Each number is 128 + 24 x the weight over its row's rms, rounded and kept within 0 to 255. Layers, rows and columns count from 0. Numbers have three digits each. The size before them is the row's rms in percent of the matrix's.

# layer 2 MLP up, 256x96, rms 0.333, rows 0-144, columns 0-95
096:113140129130122151144125078131177099120132145088100145114151073139092139163152148107135113184180100144109096112104139133095097101122146134114155116103126167108144128155100130127146139128159121121162099151108133093150140147125136172113130139074098134124131105130129101125140107102167093097
095:101129123151127145109126125155085158124169137122124108088072098110149188115154130108138111114120131065144117129101103095120128134168120175173112145121147098102111109154099118104116119119123143152129129164124136123108143088127148169100118086166144114176174141123121134131144160121122137131
110:117093122132127132074068132134124118131109132131144137106162126107119168135171143156131145119088108115122144150080085125146139088165112129154147088099128124102105115149108125101093118162139118117123171128089106095126110118172150170162130151115131150152146142118121145148117165184152129134
098:136119152079143140166141145130118110098103167131082151108151077134121111128139124124113112122133118168167150071122190138096129102176105165108110115112136145117101103135103112147149139167174118119129136141119186115132114147106135122133103105124136111125156132122137158091127103125075130149
103:095127097142124140110110161188092113162115151148106143145103153140105116154134138158062157117140129099104117141155106117137105097128137137102127136102128085116135150114134108117114074153147149150162128135134171089114138116132143138139130098167130130176138122105163160076133129161163148145
111:127113113106099138153195111083148094121117118155135145149164135130143090078145107110127182121117109147131099129116091118181173126130076169141102123117131097142110099159133145191112137166120166122131138167121109138148145132144114141130102087116119145128106131136127125119157096124128129130
101:107086115125092107141136103158100105139182113171115157141105110129101139145186134108125109103135166150086160126141122074138145117147135136126101073106104141134120154144144164161172136159116140119104132171118136124144149105147153112118091099121118121130116105121117163158161117110153106160
111:128128171161111139148157104164166149148122163099153135144110149119112126150101173084131143106148100145102103153119112133122121124135163166160131149172113131116115130176098095104171116097138110089162106083124122152160147117139152087136132116128110143128130130086118093155098108134148085118
091:157120179112090154101153178142125134161108131161139106166133152134119140142119135134151201158111131116149113118170114128141119173157126098125139168158115109137139141091139119095115129168105126134114132105124151116132124123133170092107111114168159163136141148137171106076125122142143094127
115:139141151070131131146185120115105096094119088170139140136146090090119098123129139064086130133151130137122148145107114098113133149161107142141112144155154107099144142139114143144149135096156109121147113173116146121148114152078150122144150112125131114113091110132139162067132144095116118158
086:124141138133133142121138146140131150129141140139130141138145109144156139133145137164160159160159139143119103148134128183143170130114169167176069127120158138131166155154110143130140156153150121167144125168158128162124141158128116181105192114129162153170146150114130125150125167147155161132
094:145100125068157162152164122121125138143108092114152111150136134176113138117097195106123116113138157132129131139123104115091135107129132096103093122155106153112131172131142092122163083098116143109145139144158153142173093093141150148106136107136149132113152119117096127100130173166131137158
101:130125126156103122132166172059138099140125091159101157147191080115140132108132136106127088103144100116125135091120126125079144098118129155098113144163125161150158083109128104145147124128113154117133119135144152140139153145103106093106097093105153142108146128103159136112094111133116142155
105:130145144148204150134181122141098136131111114133128134107162108160139136150150181143146132146116163145115129102143136119119096112113119147111128150106109134095144164144100160170167124115116114107147185157135158126170145099130095170101113135177137102138141112101118134113127175124114149151
106:093102121151136084084072167149088139136095143146165134117110142098145141098138134136109101143149096079138127090096133134127111117116106133131152163116147125125129123150155116114141116133135121092129091123104067127125130133089179168126140134111121158143113159126155113114131176146134160176
087:162121084145120098134090136134125154122114152103103116131103139098104076152142135153164150132138105048151098119140141091174126110117123090131137140149134135116110104106136159110102135166120113113143098112146107145135103110163181138136109087142129084137156120167155108124135083133131113141
093:139142165113098127163118121128180157146127119100146156132109134165166102130143108143143145136140120102121169146126125105142136145156110149117121135146134159189134105189052089134128135122139144132138144116089110111153147164132101171127107145138154134109118148122134110095094140105109187134
108:125101090120094124137116163151137107146082115158153129109125122094133167091147126143098122129176112112160116105145114134147147166168111121144134137151138138118111156137162127125093103165090154133152084127119126146111097161130183131136092125127099153141145168149147144100179137167150143163
100:110117138106151123139105148062142109135124142077118099154085193070153130152152136134139117132140127139115107135123143158151155105154140141153155143131111135114116133126163116072140097106110123132134118045140119092145128105172130144154148111138123128087112139109137121111121145095126121101
112:111153140082104135158105166127155127167154093103102186114146154112100117097149131154128166121166125156089165125115135127077191122104143130105135130108135166152144104134099106137151121130133118133099124138091140108145131148103070154137112147119132113124117115116139138126109110144114184094
087:133152123156110107139150147139156151165126124140154155159108197163138115134124123145159159139181142150117127160143156132180175140133121162125110102144128167126171118164112117118115135141176160109164092121104111109160166168113120173151133123098127103152125125129119143113119103135131140159
094:119119113101165181121112115149138131120121126125115126132142119121098114128120136123131159186130192200072107160125112155140119097126114126144149141112131134110148130169135155103099148175134151153134130113142131092098071122168127157164147155141144141131117120138124100141150098149172121107
104:125134129135128113075121144111165130071089114094070109099138081080106121140144159139136137158115133142112103138132157158074157126112131109136107137085109154167129098146139150138111128147111102091111146142134105082094107122140130158125116131126133118104124101109118095142106121119120067143
089:119144120095141142120127138145118095146141132147113156086122111169110133162147135074170130154114133099122096170114115109115152141137126111184107073134134101162109173160130151150135134118102132151122159142155152164135170107150143143123156114138128103172125096142106141115135153187170124129
094:108158106147142112091121155116137137114112102130110119148153128125112101171119138105170158192122147138097125187136147163119144172138154141165158126127103127163125163160098120088136129132168113150134128081152164116116106117142149150144115144157140113114114059129118104118105129126132105161
096:163145101104137106080098143092150103109106120098123149094160156138089101100141111125118142090099147137138165114166155173130120117102137115142112103107112118108121133177120120138135145119125138138151114108154106138086161077108105169140117115150131150116156163097142094158089101160130096114
093:176184129150117137128142128144104132127137188121179182125134130138164148150149147150131130113119115090080108101146119144132097144152135121163140127124128112149136098138120120158098169099113162152099172150160132153122125106174112144132162131166116087107115162143106137099105113148150142138
120:107114188112137141138151116141127091134157085157134158145111164159129110133092113134124159134149141099143176109128143061132137113155123096109128129107133118156114127133113130127170116138200150110146136115101113135126157161178151124110129148118128118164129123160138066133122174104124131129
081:092111121142128109153132157135137118108097129116099086168124100135140127148169132098103113065162136123183131134119190126075133146123149149162106142158110135141147116141102084146133144109125095165155131110121128143106133157154148132103117141085145170130085140114104100122136104156140138159
097:110122075126159143156113116144143144146110092134147088159137156159103083085109123137102170178135176138160153122149107168131140126121121104127128155102137119094138104148133127176163156146152157097093111134102141123128144145104111153141131145118194134130111111157171112132130125120136131159
100:160117179126132073113154133060146121142122135109167146133156150148116142113146099175094126092123110138155156127153139080138168133116111116147128146152123131071141097142108126172085126124116146139120121125120077115108160119112104148144120131148174166109127086140141146119114115118099120143
111:122096146192115115124142142139153153128114155078166103121096132117143153123112149111153137127110126126121115154130123131109132129086108148127136180163110155153149128124120120094101136143125133122126104083133079118117115121121104150105126120136117163085083077114177055152103131121157145109
107:160106141159130126144142114134147113139140110123105139121112091162113144116116155128118154149167092127147182131097115071105128153163133128128150117105140178132119157147119120121097104155144100052112149109080099146174123146114139101119149139130066116148127115136121110115113101127139089159
094:127111149147126106077142146135119108175140135141124127146134173080140149129133131122169135102104166101097134117155115120162129150182145082136138164114165114137093140086113142063123109158174112091138154092147165141113127129145150130147099115158141112128119169158127102128129128112123141147
091:130130112161075112161116143107166163105098170137162115135157122104127106086108112112118138114168111081104126116160096107167145139169141118127138119108165170136121103137135114135104125124116111084084096110092118156131165137094153132164091118089132124131121123123163091143129109146152122153
093:146111142168174135151128131142128126145135123171130125125172152121081124132149150136206145115144139119109127118145121087103137108140109119124103131135145123167125133112078140158123138139147111154128176145135097141139155087170106090113133108166164090090098115145133087158106128167151137140
093:110097145079088118143096137141131142111106114169124121112126107137074103142181149126128139151151107139143100127160107156158161111148119121089134091124125129126133146151118137132136136132157120081145084136151160133140142142077163170158139127112106128164143065123128145095092106127123086129
096:109132154143129193150098187132162129154089112107133123136121143107151142180159158102177103155166119156106151110128152158113131151122161123149133174144131113124129111153118115105132153121146142161175142133114129153129156138150085159128137133104125137121155130114114133130096079175121162129
099:121127130083146141169155115105108135119145086158163154124150072111144137158119100093160127162133121127136135147111111148126113125126118161178133123150141138121092105149131142156154137137107178134098113135123122137163131166105158118100126089099106154125107085119103127144186141083169119157
102:115132163136142135191121110128137117100114139131139126121138153147099108131136102139105142130125159159140119167133103139098140139083110126114140149177147107089160091146103086155149176106121149140172098081077113114117115130099121139087111161084104131116131132118110111096084128092132114107
110:088123161159125101099146135147116119164123100142109138128117164168136122110151161154119144102145122105120169138135154155132132116143133091114132140177168129100123192097128126125148128132166163068090101105123144109115154130091160118130102127160099136106082145170169112107120137122123117143
097:147096111162113094108146131109176174127141105100131107110140152118111172101094117115140125139098121141136116095137092175139104126164136136146129188097140140111146140151164120103140148130136130144111151080148112147123140140115134124097114140163154162082180159121126113128079124116159087116
089:128121136160127079093138089103126139135133101152122147097159122163123083129157138148180164155102156126125144095087121087145157104119124087160141090077105157151100131116115149110147068141112133118148137137099091111103140135123094175117130131125134120136135127116149097153143123141156108145
100:103130127148113146083126165103125117123091140182165137134118185143135111098095118148095131159157153133135131156152134106177127113116129127097121160152132108147148117127133143149135146178152114092141114104129106131108142139115108152104084132153168143118084186108145156116127117099141172160
108:128135105164090115128140137136109063145142078157118151101148148094157160135164105144136122105169117125069111132130133111125162145201129163141107089110123150166123145091138119118132137159158156101149116147131116122155088154087116127150095134121147137126138138111135138137151128110156098134
094:131131148129141157135127125181192141121128087116094115122137095103124118127115158126153144146171112149117131106175128132118122100112175128096083137080125155123134160158089074176152113103139117145128112153079133134149117145119152121108129149074117146146134145145109101133106112109151141099
090:136114125140163158169126121162118139114101129136130129115150080122155158139132173130122142140125100174131109160144119129140134136166129120188110128158175125119150132137110136137185114177130155173151131155163163160139117149103148159136145125189151140135138142141148153104141148130100139179
096:147177103119124163129174154134157137132133112106138166137159173160124144126140162136152141188159109128139129140167125157131178149125162156185112099144136137119150150182103137159101149143123137118105158111120121139130143168113143127138140168107129123182151131128134141131129128173157148143
120:139122150131111135136143117130136106134136161104099176111178120161091174157148148118142117107127116094130093119111175131156081104162131161129123088143091125171121160096101119123104121165126159112116129160139141143142123119121097127142150113114141113150106115058096136074140139162143123138
112:112115138108096129131126143122142117148117095110144196122150112168151116133142165140146127110113154079146132097149136088109141136130151146099121123169122153176102153115115091137096113126170123127091116096131124107110155126118153047109119145141073097126160142125129123110098085124124112122
085:096134106102162104138122097139113131102150079155134182123117110144109120107169184155093118120138121114155173139149168129142132118145114092146181084159113123156120080136118115095146110122101145105147122129144122105162137132085146142127107133090129120134166098127134162102133137108164146149
084:141129122158115103115114123159158127135112150130106139107155147143125116118177148135124170110130112151138105166148135111154165116178149111097123120096135178114088162106079125088115173131139165155123099130120136165120146115126169184188141150137141152119111128146099115139114099116165113132
092:142149138155175145165121119124189120148140117087106146074087093180122145148109125171171106093131146116128134143187150110115113094157122099119082134152135119167141137107134082158134134152121125136133122160125082129143110110108138098117129132097108146141134146145142136138156112106143120112
090:165110157167125089160129104088146140120090160153106127156132129128157138126112112133184135092109094110129140087123140110127153123145160168168114143159137147162131125128103149116136122135142163146147112116153149127090133079125176090143120104137121151132175143176131153113116084156147104141
104:111148159136124160105156180135116130137132121113153115125170097119127139106146129098102173156127113142171126115128102168115116111096162134154118146133133114122130097092111143155075140146108155176107179140141144116109159136122127144163119140130096139137121106133152160082082095185153121149
092:124128143159122127125110129123174154112118149100111105114152127123108147155082143129141130150157134114115146149153163105149116110115126146164134173122129156130132100139108146169129159120115123158141176105075077139129090160177159164131091148122116133163137114155087106170092154141111101154
074:135132115139140071112069114114124132125123094133075136116163124110151123129131125112157106112097155103113182133132089125143156106121133129158111111086155121142121124124137160109143116143135125148129171130110134131146130089147108180151121149196162090125121138131130183138141142153148144183
102:158137152134153135137164151147141129150111134128124163147153142128130111144129122142131179186145128141158121169161166156151132159149154140164124142129180138117163142168129141173150163110160152162122129124136141155139145150131165129131152157145172147150123147175143149122158136177142162161
104:134119143080113095167112118123164094166116106152156130105165090145114157133157105110128131153104103131113136116130098166151178125183096132127118102121150125136136127105128086165060131123092119147140124141092115107131156089117158133161117131103127139155139135179146135144121114146125103156
106:153131135124137172132188149166135136160129121156127149150147167147117122151128165139135183164152145139142121151165126141146139152124155138167116136133174138123154159132148153176146161126148175160113147121145142132135106162131154113133145156170157167137122142149165154138109144168157157150
089:160136112092129085125148144146144098122141120102094196153136088128107117105126115134111136086135107139089128116119137166112124169149127177129095111100127149164145128116117141144143125136144120184175135123135128152131164136176104086097136125128117165100075142141105130133110158108143113157
100:120135120137107120133098140145146100159118168097134156108169143125105115096120125110096107132158120107181076084168095113135090142134126131080132168148170126125128113130133086137120141110156145110116128128125083134120136154108161127081111128119096125151149114137105114100096079090126083114
085:079130144151195176130119104188129125130159118147143137123099154123118125123117130138117167113116140121131112158140103124153115091115117086107153134096104098162133065126083119099111153123157130130167121117124140113116141154148137146126142096157192107112097108120153111136093121108116153119
100:098156129124135108131133093138142115122144113127125191115139108128145083121120137142139152100090133107123143140152093104108120112112135127155147136161113134128157148149089117176132156113149083115171135171125109127144210099105143148108125133114155135155098136139152160160168153073122117126
087:126089139103094143098158116154131089139141108084142115115120104134146125145162160136116095106134080193139128142091107164107131094099134124145138159123111120135122099136154115110150122134158145106136142127112111150180126171148093160130156078138145178084120127105136119113117119163155156130
111:139120150098103161138199145124147129126110123107144126142091154118137151129120092100119128152158154208126109104148110127134144157096135141127109127116102109123132134144119122186174132094120131097103164138127148137163114121114084128120077098141124172125099166132136137140108128103146150088
098:111170146102132123135120149178140161122120103122149112152111117148121104132077140124123130168152160173119111134164109118102130163135149169134121143131135124149159133105158149100121151144137185190189105125148115172126111147157159167122112118150104133123152138154103114122120138128140079103
093:104110133163093117158135194135157121152103162163149135126143120099123123107146130123155114138162126146160139094194138113155108137132102114081113149160132103113138121150143171132100154148147182130154150119155112115114117116126136126135096138197131121131114131144152135093095080140141112135
090:115145136111109175126189139148162117127106126121142128152116170147124119127136097117134159132111177203159156150150089141107142110119131072129122140129167119135137153123080125079123155117143182097137111142155140111150147114131137120116090113102158142167140116121100130134124125118159150102
122:114097157126188097117140090145151089113119108109143125116119112087116132176088156118160093097147146137095168147100170128111099118149129148155108112141132134176124161145137115078137114104153102124150129115141147135181139119157149089091126123124105121120138138102080138147167129120135120128
106:121171106112129136155111138142110131155124147101114180092165101169134129087116128162108094109122140124136151118163085144149147108130128111084131113137113119153124129098114086130096105144111168131102120178097116097125096092117097124133107131168124147188140122114164140097156113089146138142
089:117116139141111135127123169148135132154128060136071106144081123148116109110117115170142147144141130132082120088176124100145161137129121100156128175090097144132136101083108099145118138167127124114125126138090150142123118161142144134078086129169151128140094159148129137157120106115113107123
105:114131182155106147158116150126155136133065154079165110141153168137140127142121160113148113131136115131134137143132108145120096162145145158107135160167150142088174130105122079177120133107128127175143085105095115115129114112130099144113132145115135145100160102129147144107090159134133130167
102:091129166145124085173101164134096141131113145098112107143087159157109120149095148120131119106118139122154174155134141116147108158109127171153146147133140130080105163093114092110093181130152165131121092110130120125122173144133130128100119132133133171130159126141133084122109132086117103155
107:128156148113122123156158112150181079146171084121112163145152135170144126090133144147136133104128112113155112107106093118097148122130126073150124122186146131115146109125139104158128153152144155116139119155124077126138166178101123150117131137140150143163086134127171116092147124152136126107
100:153143129130128133156131114126144109128157129136148149121147166190157121108159115102071139103097100120153158149155128113128152132180129104117108130145127150154130117117101098128156133142105121096167093137092089122116149103094166135131135156119100134125192136156168131148162168100149098138
103:155157128125126111100145118087148126130115117122075130115131183116151129153106106121167147121183153165156137115136132128109098086120123116127116107102145095143091128101069156144123110133151128120082149098088140110147108067130115147130074094127170102134114116142132133118098150134154137125
104:125140129153137145173165120118180142137118128092067102164108140146142106106135117162138127113184120184136142136138151132154129103158136164167112149152132147168112109178087135101141147159134111123129140086149131124112116085153136135134114129135122137126165172129121095119132110101169125103
100:141132183156119152153115159153156136149114151110185095116141132158119101144124161138144135117148163140138120103170129134105107126160119124100106119147139151074140087157093097148107115094158131138110107142122108130123164150141114136149145156100159138142095138147145077091077155153123103141
113:121170136132109150132124125109170153079116140126137139101146151145109133129090106127146115116096129118122124156143100150125164072138126089173134132140109152134119138131113160110072103126087092144116150117111133097170117094195108163126098112137160120132153113136099098157127134176141134100
095:162119151117148147176147158136155124127109127141153136146155127152144124160142133120149170147114136160115117163158143146128148161147160146174113113145163131139156146147131142140159156151133175159157130153165164171154127149147158135179161137159168153156158129146113143117144114149150151177
105:118110131112142113142115138059153144103158110066126136128137178143117084108113118122105135111072163102116157137141137110150158137146132083148110156145152135152152102136108097123142139129123111157157121111131112119107109122110112136146102164146102089087158162167106103149101124093105116157
100:131163128114104105102140177129138066088100082128094144165161121092159113106138100111113154097115145124107157098129119139116163180162128150117116109086097173140115188113139126156173108149142137114137166128125128137114114110116124137147127146123124153090136138129132148155135162124117155141
096:089127127173126134153134164157131147137123196157147124132174164120121131117172108121081183117178151083122094120140077156095115146127131175142129125161116117132132152164137166099119127144105141134156108143088123120149130142122153148096102111117117121165115134095120135123127149131120123117
089:117125113158145082126147126149136125142131145139113160144134140144129136150169116146117162123160174068126139082113129160151118128135137158108130115154167110141098146099162120147128153167163133128140142075127059104133182125139126140096110137118115152146124111127169118156125071157138108136
100:122162117115146093145143135110160101156114127138118167152141136131081153093152140152143082114110156107141122148102126167118141108139128117129135147132127120120121142130186067134082131144141118168179076117155119124138152126111149130134109127099144161151148126137142193138156119167148149171
107:084174142159130090143126130133144090144144112140116166122151143135149104130168117152161129151147147159113160142158133155153142116123164144118133155132119128153123094143114091134175143115168125159136107129112092065124136141078079138111087141130131128129076161094127126125126106132157110090
105:096142165113175151146159119131081141148149120135081139136093118146157152109101116095130155106128150137122179129120111102131118122123139132125123145108134104148107123110106153140111105172124103134113143148139139126129145120181103050083127095171134144103098135139098096126155165096156131144
099:128164110125094106154083133123140106142156144097146207144135126179126128081186154147106100122114154151112115131132103124124142139169124142126122082125113094152142125144168109131154108145163142131184123086140148115095116101113104159146124166129145129128133127141122164144097102125130139130
106:102120122126139076129100112155161114155081092106148171139169108090061145088158161124097156143163099126097130149126133125126121146117120125087133124128157132147112131118148126107125139134138108108139073105089142111113169126097139136139156103114101150124113117090101134132117097153171107118
103:153113091114106152123164106151198112105060148080151158128088097085110147118169139132154112153135123132145075143100130158110136141140149139145145144150089151135152142137154124145126133130126141175132134106131121152178111123158129132100139106120089163125100106133142118129131146163141138125
093:120098147125161120145159166102153131108100088173153097139114148104104143133093146116169157129154111115146117143107103118156114085126104122114118125115140107166179132142111167154114133126106146117115152120144157160163060107153118102094127123162111135076100107163136128106127112106155137128
092:127104105124147149111145176171143149165137138122091129091175130144159139138130129115128177143142161135123089129194090136137154149138126118154128129105104129125116135117144079157162168129075157105126092158125099118131133158119155134167145160131131160118144124145105152135165169101115117127
093:121120118150156118089149106161098137072150105071161110162115125078127111127138156101121090131154139139129097147127076137123110113123138120170138147142128125154109112122125121087108176105167105118136136127148127123151102173175135124136141096149152122088132147131096103127169135152156130092
089:099100091087141153167123094163137107128111094128135111094096111133119139155137157107169149150200137142106090126137107154130143120131067118100090125145121149134143148154094133134154096152118122138118096146106104125167112109117169133138106134133104171115141111142163118148126134152115148083
097:072109161116115121151136138138118096162129087141146103133137150113133144167137137133102121145127124149133153155135166139136170120119122119150095108132162119114121156113134150077160119147161185142131111140144178121099140154087161133117122145156161179137107160131140125083160137127096158174
092:118122105115099145158160149177107110132121102176108158184149133096109158154166101098084130144096127125107115098125112192134109146133111105123126138109112144140087115151098135135121144135126114113159151135086163150144077142112135124094116111154106147139103143139144177135138098120138148157
092:102122146095131143122156127121168131153155108128098087145118131111113151153136127124157174138100139167076105126143140140122189132131136107180127142117133148155147109126159121162148146148127124158093141123124148146140160171153118079099144107138145125113079078128135148112144142159174096157
106:123148121158113177127087144137157112151151143124127200103111153164150107096162132130138124134126144142103134141155090116106120115111163109123162078183128137116140095137107127096136123140091155149160123104091090114119142144110105146155095122100087126092124130147093118125108141108176133126
101:131134130142118111097126115176138126150139165130091104105164109087110144112166170141156127127182129099151120116148129104121155156146155092139142139130152141138096122112113090133081133128117110169110144131135138130102103113165128099119103148174102091115160105187100144144130088152139098101
106:128137155145117124157123148152140155138133125124164167146140172190138098070137115155146161121151123116124120124165180107128142115130100127118140150118115157124127105176069104073139146137167099125131110138113130079132182146108111149125109126157123155108128112125158114125087131129121162138
108:151152125125135130138130140122181112160090118121112124089149086115119115142155165177136136167140146146143147165156108145115148105151104115111101127134101146114089107192105133114144139134168078128106124149137112083123116107116118149103110119095172110165107131071095112118102117098126122133
088:100096095111091110133166147108096113132145129110101163155165137127124145121164097126090112134147179103148143132161137136154173144146142135099145124156135133116166151118116117136114154136159110130140143123113150101120182146157115133123083134166137137164105169134125065104101100106091125155
107:150151120122161196155171157120145128152127140145140136112137118142158130155123137136153146158130144153133117144151118143143158131126149135141085141143156132131151154160127150156150140165150146131147157167158107181166140140160154138133141127152185136176161136138142156146172154154142161172
114:086112169119092123136139142129099157117137135129098129076168114106119152129167109122148107122180123112148152130137151171114145119153136139148111091108152115174092090110110119104100128140103148168101144159151112093163131153073116169138134112126130145151126090136101167111156105129129108114
098:118080111129163190166160143175123146132124121159121129105132136168120109078143140095150159143107127121081104087163121133143164151123095096104134129152149142115147147125088102136104161178161152126115111163138110098119116160106104133162128120132116104128138129141102128080144142108128126139
109:133091119111119119120088142151110115117096121189137135133129118125112180153132105140118104135166109121118146099132122146140146141182132155131113129100134153139115131145142111058153129147103143075168081145130152172154112171109142138129128131095110133177161132124122178105156155122123136150
096:095131130109154158168159108162134119154176106126129169169142159157132100103112136103128134135087143139126155126144100147096106158105169173117149109138119135136130157155066117150152141130105130078189105134113147112174119148126127125146156130120126168105140125141124098106132159107151124126
100:165103131121107121116125096151106125134147145104098139134101144145139146150165130120153170114122181139119088143108108141137125126143144153142114103099123124167117132114155174116128166160125150161090133080118150168121149173148135125184133116134166095103142157158119113125145144142197153137
098:149141122101136136196133147152155132121146149145107128134125124155128109150099126154133163140131139135163111154171092137120099145093133124129117136125148110147175108162095114190120145127131139151164120169133129148102080155143090111077131171111153156118156105154143098108157087108135123109
125:151135165155136127126128154118134106162129147136144133107172122109156127132131168086145120148135085152144130132172117179098069148103182126149129131155102116143128183104131083173142167109125154131170097091164098130137152164124141111142127161122128163119101134140124123108117137106132128126
100:081096151148138148112167109105089117155153111116131152160122132139174121147156150086126116098101178112142152104113131113146123106130145152096107111117137108157096145118107142103162132101150177142122125173149126127157095162098160134137119113111107164094095146114132121109141154085167156134
103:131128124151076126164137161139125120132129114147128119148143129158129143172141127148138113177153088113139132136153070195136126132149102162147098096110096120089157089151118120177147155123110130148157130124129134141167146125134118148092087123104122176177113111155128123109093123123102133109
081:112130128120146131118122109157145117168098165116097128092092130125099067112119158165165130148183145125120123102181123117137182124128103129103123116104155157126117126139111117084156140153129118137133103092138114126114091122119149130152117131154119092125151115196139133169094088110147133103
090:147103147120106126116123120116146120139098142123130145147174159114113114113213164138116114164179108138129147151102122167139145114137163164145158129121088134149155112147149143102137133153105112119147112121087114125178143110136142179134155158116129119145139091108169171149087114120139157119
095:160112154151149122110133152138090091065139067111156078138119096108109129145166098147132150160132128147130153135152143159140169122159137147151138145143126172139110171118148120124128135136114117076127088150131129129169149138116189129163122108110150138154130137170131130112142144138116143159
104:121128123143189136166185103141165155106134115114131150140122105149112105108120142128145136119144159143089148173129101111141135177139158156172130113163133152147121115130092148134156141109146122119141142122143144136165144150092134093110134130132091132111123105130083099148174087093177090140
111:138152133112120138131114139125145094162114114192140156146167115152120109124141144125146115120149119139170117120174207087131131107140143091135112101165076133168140130139113114104137118139120177120190116148114096084152130133094106124107133138115111133158142101099116151100124107133127139109
100:092111117145086119100148168175111153130144119124144166162098155144136105119164162154130116128074177095125109133143099102138123093128122123106154145134107117145160122157166103105105107133139137155138103132098131109111117130118134157084122174135132152130093120113188122101148115108162165144
111:086098126143150131164123140159119134113099153139125147162121155103100090146132125090123140140124148127165083104138083083110102118131086134098130152135165104168142109153157140160108125157136158144143133167115118121120103142087152121111129124136135161160155112158093095096163117078148109115
122:135105163151131130128170094150135106132146115136143159150115186154137097096108113130103178104123164106141158132150145075119120131120128103141142140127158137133108115147124102101138109119169130138112133083079151138129157164179127137138145150107142079146131146177102092120165160127157137133
097:129117149147153113128126128129138135132102156158159101118105173156093102155127162110165141149144143086105119164179121115120123145143125110135076184169138142121157137145132132137093147123126149180165143094116103109114087144150136124134131179158128177093141125153139107150099151153117134132
097:107127141116115139166138164154099132133126140177142112139097132104135149127135151095134125121138129161143169111160087155128101144145159149154136182200180124106112128090100116157126136084099146133138100112139100162144122159104122127123091116149130178108131166149142150115144125114088121135
112:116109184101138157120145136113153139127126115152149165079162138114136112141158144133165125142136098162123195084132156140103154143154122156087127085111106195132123143151094139116148131136113114138119124132111166112145111134088113095116110107132120090151096106106137154080129138144132137150
105:115109121124148139100109111181112131101174121108118181123143140120108133100175128137117139127118122116099143082121085139124097118139160141126142116107095145090135116143152110089145125141121110113196074074111122129125157147158119144111115129099147138163157113109145152155166137171137102103
090:109159149112180140104152120095102133137135119132123137144146103125154152156130121129169115122139152164098108088128170136095121073132163137120090135078120151181132132126105095119171118149145108103133129151165136157174164122160131101066141132135140118132119113134088147143148127151154122108
090:147158154132127125161158192125156164149133150128135166135125174171123136147099128129140173182161149097134131154138133135160127143107150186144106150173153158143178128162150133137110153130141153150100134115154148152141157150120133144139162163108105141172116136144127143131137124142145147145
105:129117151115129090098185158110159116128123154156132172096164167114128148148161147129163133144119112139127096116085156153140164092122107142107110115109099124126100149107149165112176133129154176106112124116119159165182115119116148155144143116128119127146142128108146152084127148174154145121
121:107137081183167102077125161112089124097128140154098119128135171125120113121110112133133152086146129091103102111143113117165143100150120139125111143123130086145100148149116141109114101150159111096148116136125106140116129095172131154116097089117174135140145150115161072139121107142162119096
093:128134136103168172177180126142142119115119153165097130125144113151122123148121129113115121168137124134145105108118121127102095135158130123117087147168094130102139145110116146178144122137128113113145118161135123118197167128153127095092131093146165153143120106126132133088156196140119113167
113:125130126134121123122081173164166122175118123104083134092142133140109080118122132115114130157133141134162078151165122130087138150102097105115137148144151145123122165141119114134183162143127108121129104174128113102102136117100167175137087156167123109122159115128089120083112138117117117137
089:144154121152146115131192110145137116168129112159150155133140150130126153115137156137124146106135108107098134108135108122132163126138144136138078118160145123155141093101144116176121155134123173165161173125113158111137177157116131111099153115179107175141120162145168117161082125144134145111
099:169142150166146126154093135132146110116110126139143121123117127129137097132089138143119163187168128100109120143188141114163128143135162108159139116147149106121160147113087155115123145143219111164131117108100131119112157133116173124103160155168137107148126108147142101136130142103138115145
101:092141167162121098132129148100120131141116116139089084173136125118106123188103155125175154143135104146134167143121127140110120141110134158151131150095118127104114088092115111108139109119148137132153127077140147120130137130202099125088115097144157174132151090152105122148119121107124098146
081:125162162142115106165141121160084108153103107132111141124123099110160095124140094120151128133133114126147112080104085144113120103128129143175155111105165140139132120141089122091168134124149148133121142101129164167091120133165118143119120143187171070118153159156116170150131149148132138131
077:137155111119095133113120117144174085171142115118133107104077093130140125093126151108096123060145137099139184152142145155138126098134144128118074129119162143167127089136080124140128133109146103139164160128120134101124081115111135141119099108147119142154103161117129134113097126091106100131
099:139091148081141118109147132158114123108124093152131133141093105082098172104130172083148127141119094160143164125098118135124137152124139163152129133104136153077099134121096128098159112127131136119180077111153125150134144150112102103107124101105124168113107124103111132067149143131105114117
110:148089145103132117099148125098121120130102124160135059114127103118108141122077113090142101183184104132140169088160125113113125130157157112146109142111116131107133139111142132125164121123120106099124165083148172134120117107131108092107095151147121149123158137158114118127121165140103082147
112:135106126161126144137091116151183132118091156097176126145134157148078164106141128136135138117101140150136113164137129109180126113115145124170137167149138141116106105192101118110088112143129128122136119096102095149124174162141171174120135149106135122123130141111127132149091117178125125123
089:121158143129147153153165147129160148139111140134139114150145142129151164172148144148181116127114152191129131149132136161155144121146156150148098133162162136138148123176121132159173116152153159154178160152133151153131117132184130147135166114144156131151144104126130158116162164133147138160
114:111160167119093153160162153107106082144127100172110150150145137131152140144180095124143143106114133149090082137113111092148120095153100138149131110113175102135152128121131106149082137137130163126117109147102120126149157148144111098146117101099148143145095133103167187111137134131115115157
111:117102155064148134091141129194081098131122134133124167101143130135141136135147177144122157117084132112108148130113144114149159131146154098109150118092144159151086168134128125113176133142176136118099147121131139132128140141143184148140165121158129094113111127127133134090155143147145132160
108:137156128125122124163109149156182108150135113106097182120138168165119141128175146153112137114112155075111149184124113110131102126140112107119119096113129107161154111124122089106118147099109141201107132134096071112112138133116117130112106154123130147129123099143129147149148100147154102159
083:131130141175124146140148129169128107129109126116099125160131129084091127115105140127108113134127111202107121109149136174112135135141135109148139157171122091099156116143108120157113084126081120160140196127144132127146095072141133120099148099160133122119130173154164143116112109124143101144
106:129095186110132096126107150150110093129108063140105157145148135123153150142157153164138141130155077127136161138124156131074143142167132116120150136118187142102146105136107088105162174111135122104150121099112154118130146176100144145121117135125118114123118091149120157120131121146094136152